From a checkpoint of a small transformer trained on Wikipedia.
Size: width 576, 9 heads of 64 (3 for keys and values), vocabulary 8192.
Architecture: RMSNorm before each block, no biases in attention or MLP, untied embeddings.
Training: a variant of Adam for these matrices, 907M tokens, 6919 steps.
Each number is 128 + 24 x the weight over the matrix's rms, rounded and kept within 0 to 255. Layers, rows and columns count from 0. Numbers have three digits each.

# layer 2 MLP up, 2304x576, rms 0.0196, rows 63-77, columns 288-431
126150141125119176127096135116103149138097134115179153136125149100152176116112151127178111124159154161147062136136131104124148101124084125145144122148104143163150103098149112149138125128090107135158133098121084144110136115087120143153108142114147149099135134110109091149110094147113126100111150124111130138081142136107124140081158148107124141178141125084136130159122170159158166128127189158125128115107131125129124132134123119103121
135127129164134106151106148120135075092152162148098147162142145111079099129142108126101154113136128080131163096128113103123138099086140138142137078112167128156171149157117159172161139129150128153128148093152123161176124136120153138149107152109128149151126169145123141160183148154135111202133092135127117126175146159167140124111103114135108148169101142152139114113149140123140133136114101143128053140098169129136140100148129158153167
131148103107174128134148112102138107131164149142105154133130126140126085101114140135107128141122135132173169105122149141115097145151162130105145118090119149113170121155155155131149098148138139131108111118117146075137123186168116155148151125112125100151152113101156153089095138139102140148186148157073119140110133109117158134110115141116134089155132096094141106130084100135112117126134153159122143163092130104125104147140132136126126
146105098133123124117159106132117149132130146130105157139131095144129097119132144104116089105146129139161133151163122142094137128151123142130120164113129113124122125119126117134125161141138124090160078125143131129121110135127082120181105104134130122107112170075148127130125123116147087117106145125135098112128105132145145152118155126101107132143156110126161116124101148131072111148127106121116084157158134125166130133141117115137116
147132141148108171085156132109103118138141152144102091123141116149137108154121155135165140127109148122155120120155129149135118176164134119151105114081127107114146152097102129121141139121150151134128150116151126137125123100136117120130158164132132136168101148100144133133122089112110154130133090104115138081142112147122146129155112156122142120131149152150165153151124110121122136116123123162136095165112121098130096139140126148122117
128124125126109105158163135148133149098105125124122116136132123109119146143115146128121129141096188129130146171156119160145148101097127104119092141146114181124134110128107145117119091158139149090123107120151144143108119128166144108110137143159145137108137151147086129111146097137166114130142147156085169130159125113109105157137172089116124117135156133128119125075128131083095130136126119137098123128138081137140121108116134126107122
103140155185118126157085158125099109129103121128110141141135157110112154152114125070079121150121122119088121115128130131122175102121137114114138105170127140108188099137109144104155122097155132123161151113111099136115127132147140095145087096114144145167105147170134105117108142148143119115100136149146141070127095115121154109162135073128145138102111184164116098075136095093129178181136170113119145134118126089141144127124150132119129
142118145162096135121135133151139141139123107105120160107150112119127155126107194134097126153123112142171109113143123138100151125112132159114126125147152115144088139132090105113111118097118126160136129139150090069117103149140143117094080147172097126152145142124137105137142155138146114152113155107153096114154168111143128149093113135118156163119128123122108152161125156092134179110123162126140113172090132103138111125138115137124122
123102165106150130118165131119126137119161149122132105131127152127109138109128115121131140110132149114089115111142060162143129110124161094120131118141118121127152115140107153144123122130159122103138150153124120148090086159114108114120114104140128129135118105120121129138132102117112133084069119134164090131115166137123151135125098110151097136128163168140131130103117123107135107107106122171106135142091115115131110168129147122111134
119127121146121130134169092127147147152176136126125120099156102088111177138143166143119108138139130108142144143141125097124095134130126128125084156129172090116099152151155095153168152176128071124120134103090102086152118126105095136119153119131115139155150125087121134107086120139096169118109087107110137144153110127121133159159094108100116137150118131129175122105108108123163087167112141094154147122141097115148116125106122121107143
129132119106094120084114114155135114082114119143124124148140143102113085139087147142144164117166138111145157101152120088143132142132149108081176166103153141115195144106117104135125140124138152143069154155136111135149118116106117141132120132150142157149117177119148142142142122137109107163119160150073127129135104108122123135129116120180141119129131136131127123175137122120099106184141112149153148105150117150138113105151169109126115
131145130105116090128151198131186101082161118132144138106141069164106111151124099122144119144109085066147152113121144097167126165160162121162107167132125144099101119104114097128110129135097142124112119101125130122164142119107130148134081148117125144124128081179159116123147152143070151064109064093124111133174162104148148106143139137113113132139134124145085142184125118107091098119109105117086150114091114116122138146118111099129155
103107172132153109137156135145147119132096161163128126103097114160122156132114124147109114157128125130168110184160149157142161103128124139087112124131103085075166107083133125107116128119143112141119190154137110134113171136131129106167119063139103133122123162143149112158132095168160135116137159099124122100106156114089089128129149156115125154121130160156129094126150179130127104140151125127118128132161136097122122089077163123099178
104142147137105106116163143154177125157096106118149102143106081113110140099107130151132119150118140156108153162133102119113162135141171167108144138118141130126123138135122097101138084132137132107129127101085123126130130106149117102115124119135099109146146143097151089152101130150161127157132129111147136127106115122126159143146105112139104139159125157113155112135164147163145139140142136106134092103122150086130146124156113104126094
159103154122123165112082143113121082143113126157115141144139123076143127116126104126139113104135103115125127107126135132130153154136140097112113128168190118116124138115148118125156132145125095114125145132150124163080094149164147094115111139112123122121141118154117136119148164164104132135104172127173084116129146103158126134117108132117144108136125145104133136105099100087149127135149153150132144165131114080154135171094122142128144
# layer 2 MLP down (transposed), 2304x576, rms 0.0181, rows 63-77, columns 288-431
129146126115086114158140122123130098102149119134084103124153130109121118137164132155107108128112150086164167116114159090141137153105143158088131156116152129106093126133120142107088124150145101122172172123114118119098105159161107098105111117125123133148153129136128173097181161119136135111098123118179151134099139102092205152126092112125138151102144110148136137163162129121115103147115121137127134111103083147097145165106135112147148
129168137139149119136132105156157131134146134152137094114121136112144140147118098078140121123111119120132117123117155154153118139143149097175069148115075164124153117096169104132090109139114145089115153168129103112117126114107113115112141114102121166077121108133147200146121137083102115085150155125083121178152149113133141124140159144101123107104124112102141112098131142139090141104128102135155203116080107099144101134153110145103184
127134126168120106131113104144123116175126140118092135160137128089136128120147140138166145119153135116127117146133103114092099121139130137131098154157124140127154110125093126126136128115159075159113128101098090139089116110125133110129124121111133136149117114085158122140147118130128144135100139092146105152114121066092099109126186134144135120154121120111122130133109111125132131117098125118158130108104140152130128116136112153112119
109127128110153133132112144120145134120151106170136122102122146112144124178114143138097108126170145111104109150105126095115139157182122114152123125117107149163133129129157135110115108105141116123160113142146148110159072104129133140136128115136114110146112138129146120146068129135132143121137126172117114135121135144139111085116129114138123136133107128159163130123129102130116140141092147142130103099118123142145139145115114161175141
165147116101120146154131106125136116148064132121119115174096102132124136155095112107115152118133114135145165145160171148186157168116113144163157140165122120120109106100131119114126131140182178127135077108098137146139135133097112142125111142117129137120155137122126096136177129141099158151136125100141180176150181129104168150142118163117093098130115138151122111121148106125113138123120146118128121106122114113119130086145132100097152
135118100139132111154132106140108156141102138141158102144120094114118142155127154102103149112135145149159122153168153164161152102101156096106149111122085133087097133126087139133166150143154160136117083116117137137121133124178115128136122132106119118155120162111096080153096116140134117125144181112081144141138154132129124118130156125072132129118165097149114125112106131091116134093112096170082111164161110157126111115134135133133169
088144113128170105084120124118132174127151130113157160130108143159094133098076128141104112160133100130153146129077124158118118157108103112136117142139091160128085110141121186057087142132163129146159110107189143141141123107113122106118138117121125118129129117135140187165145134107123127131166159100128130150164122122158149098121106052130137117123162142103090146108121116117109130143147140069120132146125117130129093081125111108117113
137141139129085135109139135144127149117131141126129158118157139143104164117146151105147129106152130121120118134136123084139189143104185106132117130146140084156111125148126140097147121097161118141116105164120099129148096149104160164108138171140113127143150135110154204150094119136129141121126149128126113150168132106103134145112122141083161152138170133123115132115114124109075111136156112146134130133107129101123111131093129139096135
125106132138095134118115110120094113131087127106126103149121128106134103129153081145100125092087105135102143155131121129157097122162116123170077097144135112140124103175072122155140082140137150165133132126166108085145146113131151098159119126142107152132107113148133134165119129135124118113089137131141083090116115113091118112141151094131109146102166167132142085203153130128111137120117129148122149143112102141141134099133121132158112
119145126106144141171145108125113141136153123101135102100095120099116156132142163133142132092131113180135133160120115113120121125136109118144143120144157108134114129137184155127128155165142117150083148109102107114141142117113107112143156113109125166133146115109126191121105155129148135104130149125082145165120120122121151129138112122126116145125142127135139125097127124142139105132131145098119165081136090151147134110114113136136135
127118153123132107154142122118084126100145101107130106124106127164168109116123104109096147157110090144165131126154121113145079126137136117135123152147155124151149146140143133144143117126151105170129140132163118119106104160155097113112121117065142132116101152116102158141116102134157134136147093130131147135136087108187117135086101140140155130149144086127151187126142135102164091163103130143157144119180146143143143109124121139119099
116156093123178132109126119127141106161129153144126158136125146093117140119139128128125120162128167184096153168070152115107104116129123144112110097136145091137149134129125156124098169127141114175125147108119146140176082119103095136093124142182149089163128194136169225148123126125135132121152162152107144129128159145139151110171116103135087134104136098114117137073113109142127159117120143074150101118120098127131098108111125143099086
183159136079140093113111082141120174114143107109123148147144100131101140147159121153127115096137104129092103124130130138133115121131091143082120116139155101152120122106163134155086125110115151115102141101125117090118094171151165163160118136150151136147115180166108126108134116165132102111159131129132143126133141138131075105096109129137127155135185134157131143120150136130165108076178106118090165107150121155122118161128142155135128
105154129095124126141166123110182129180107119088113153117140135115132136111137138142122107155134143155122144140129105140161152129137156156124124111109089115126122130139137143113142094156158109111115116123098130115164076150125130130129128114162124118124136143121134110113160136127130100144110150141113112103113091155157123109152118130153142119137132128137124133121194115157142103141149134118106118133121134076144129105070129128127119
196109129165132123123123118131117122130112097147094092158171120114154150100081109145146143126141097148133130093096094126155161082126124090145110140135168117130147099120122166170160101148170152084165141116139159085121118170157139119095169101118139115144136128101108122136110153144130163138109177114162099122091155143166161099115092132142150103155155142156169068101149120136140139134169137147095146143104166088124169172125109137131182
# layer 2 MLP gate, 2304x576, rms 0.0201, rows 64-78, columns 288-431
095148115112145109136149118146131127111122127090146132143097158130135138123104120160138141127100108150138139189118123112131121130141150141107133135120130146114137128140125111117119113118122107102110114142114097139146133168154157100141158130101149111142154125096121102083101094106079152120161137113138103087110127089109113124144153111127170113107151142096141139167166159146111120151094124115147162100117133103089120153140138152105113
153108143130125107132142113128110134175125147119133130182138113089145148161138118103159118096144163074111128148137111099119155120098110099158081113140143114137179136136112128118148157148152119108136128080142107107089133083118132132152124128122127144157124120128162129145152123153147110106107120098156132130152136096122106108131170101155119132138143148154160144078127138093148117136128091139147128072140152154121127112068094138090118
117148146126117114097130173147114144068129138158144132122166136124155141157128141106152136149164142114138172154138123117138126122128156152131117108135129138139131102171146131114168134133117101154106127121123135117104121137108113154116109122129057134175136150158139113154077098128122120127122137152132121165111124104100138109111122131119103105115162118128143164128149135149117110104126144114118138125115116144142125158117127129126118
173141113162121146159121142124138127133069117116138090105128123089120123123116119133091128100113117101153123144134097146140155145106131111164125137133103141130131109103112178141151116138136107192121087128108122168156111126111125135100114123127145150120127124168125139167091151170151108106124134115112148115123132146112133149141149135162113116153129128179128118096128121122126153170136155152121103071130128140122136092149153135137157
141109095120128105121154096116114124145146140133113145090117117114112133100149111108081144127152114114150152117119114170111158103171132110090130121123107139130134126109160163135120114121126187140091092156069097106149140153114123149135142145122075105142090124143168145139096156118148115125139168116153111098125100136144147126078104140116152120141135127131164095137132135122163143118118093172125088136123170126116081125144148145131110
126111136143133140130138128154113105156152146137152089130156102124181119157127134133132103128104122145116134126139140097154116144125103118177145126157109101131138123118154114166152198139123102107158148156131096142140162107134184117129171149103141170100113152154139133147114125086163149116131127162086149151120132123101133178120157175166127123126152151137136129120148136153125169142095124172158116148128147100112160153138143141124155
138156147119128141125083153139118120135102109109121122109148121178116132130146089104125118157127108123131128162118091115115131145113155116127124138115085148120144129155164128072137131116126107121175098134086109142158138139128146134102178090138105130115130110104159107138119126129116128133105146110140136110141124178138126155154152169123091146113122137121130118094154131125138141129152145146127133142132128127108136124095145102129152
140078157129119115113110087102120101190129123091126147157164079092151126148121149113138095151139122122136172157118120100146092141150114126203102141083105070127117163132123143072119135128093107125107135122107149121139089091131169119099175160118110146122155126144126138133137140150097138124101108143143138112139157054114113138095136152144142136129129137097152118145162126112111174147109099134133109137151148110186120114133134114121114
153107138107157134160095164129091118109157091088136130116117180174160052139136094147124183109130137168134139145096122106110126123134130140119137110110108121140155145126138158119146115134140156136094130167162147142130130092134102097173125117098156155096122143151125134139155135136151060142114168136101142133137155106129127078081157147102132123115146143137126082106093098125096113094119125104127106135104143118126110113112095092163122
149155105123139114106102148107170124110094168140113122146106158118107146120145155124147156132173183131148132143167162137170122135129111172153131104124103089125126134155092108168127087137140177134149183142093149095156196105088126159132111130129115168147101140170163160146127112173117098131085142147121124123156123080114163109136126116130126123103142158151125115126114101128094148125102160147115111076130126096111139132126126093144171
138159099116097132123109135139144131183125164132128100149110166101146149079110127121128140145128169136119109122133114197118166112181086109090089121084137109130178131140171123150132143134172126136135142129120099101143103109146102142151111146091181116093154163111108120106093111122114135157139184138100148153063107142149105169168124107098141106159149124111137105125137165142183122071108140141179091194132109166078105145147147175117098
075106143136106104172158109122100132143163150124128107086099144150153146135123113169084147117097174135137118145151143143100162116129126126126123150145076120104116104119106152140150143137134118189110150181141137162143181107167142095130112110109113118144111151124155143155115108128137117108118127123120123096131100099114139145128169141133114139161091174108124141151118153092129119129082119163088111146110188135118135068103147092177118
120091116148124095121108141119102154119122119132122123148154140152118110131129121105142162137104109116131108176117132117104120108120133083115105138157164131159146118156124106120133113134146147107174093132131133145137137115141161143125155154120168095127142122094117129141093121149112110141154121132131167129107120120106117106090112119120089146118139147113153120157121150130089134131115132101164115131127155124109123127126087130170119
167153130104132072092126094110133151152109121111085126137149091182101075090151103068099139144160153133177140139119112138138158124142097118176101150115104120102133117152127167091122125177139136104157157148096154072138107095090136109141160141139137116149119132076107110133131095139108137163110103107153171101130131177151147119123130141143134152129122121123134124112113121117121109138125130151131142125123163154110109109132162127151091
111130132106149155136140102133116094134106102115156140160129134159122149137135143107089152102131134131151122131120121138119158106129143142118130128105104150133159150122113130170150156141132121154130106120143109102153112143139171139116118132155116119127170127104144122111109132133134116146095159192115130108151107103145158130104134107137119156144092126139087121145167112164115113114144124154140127150120139129114118136116110085106115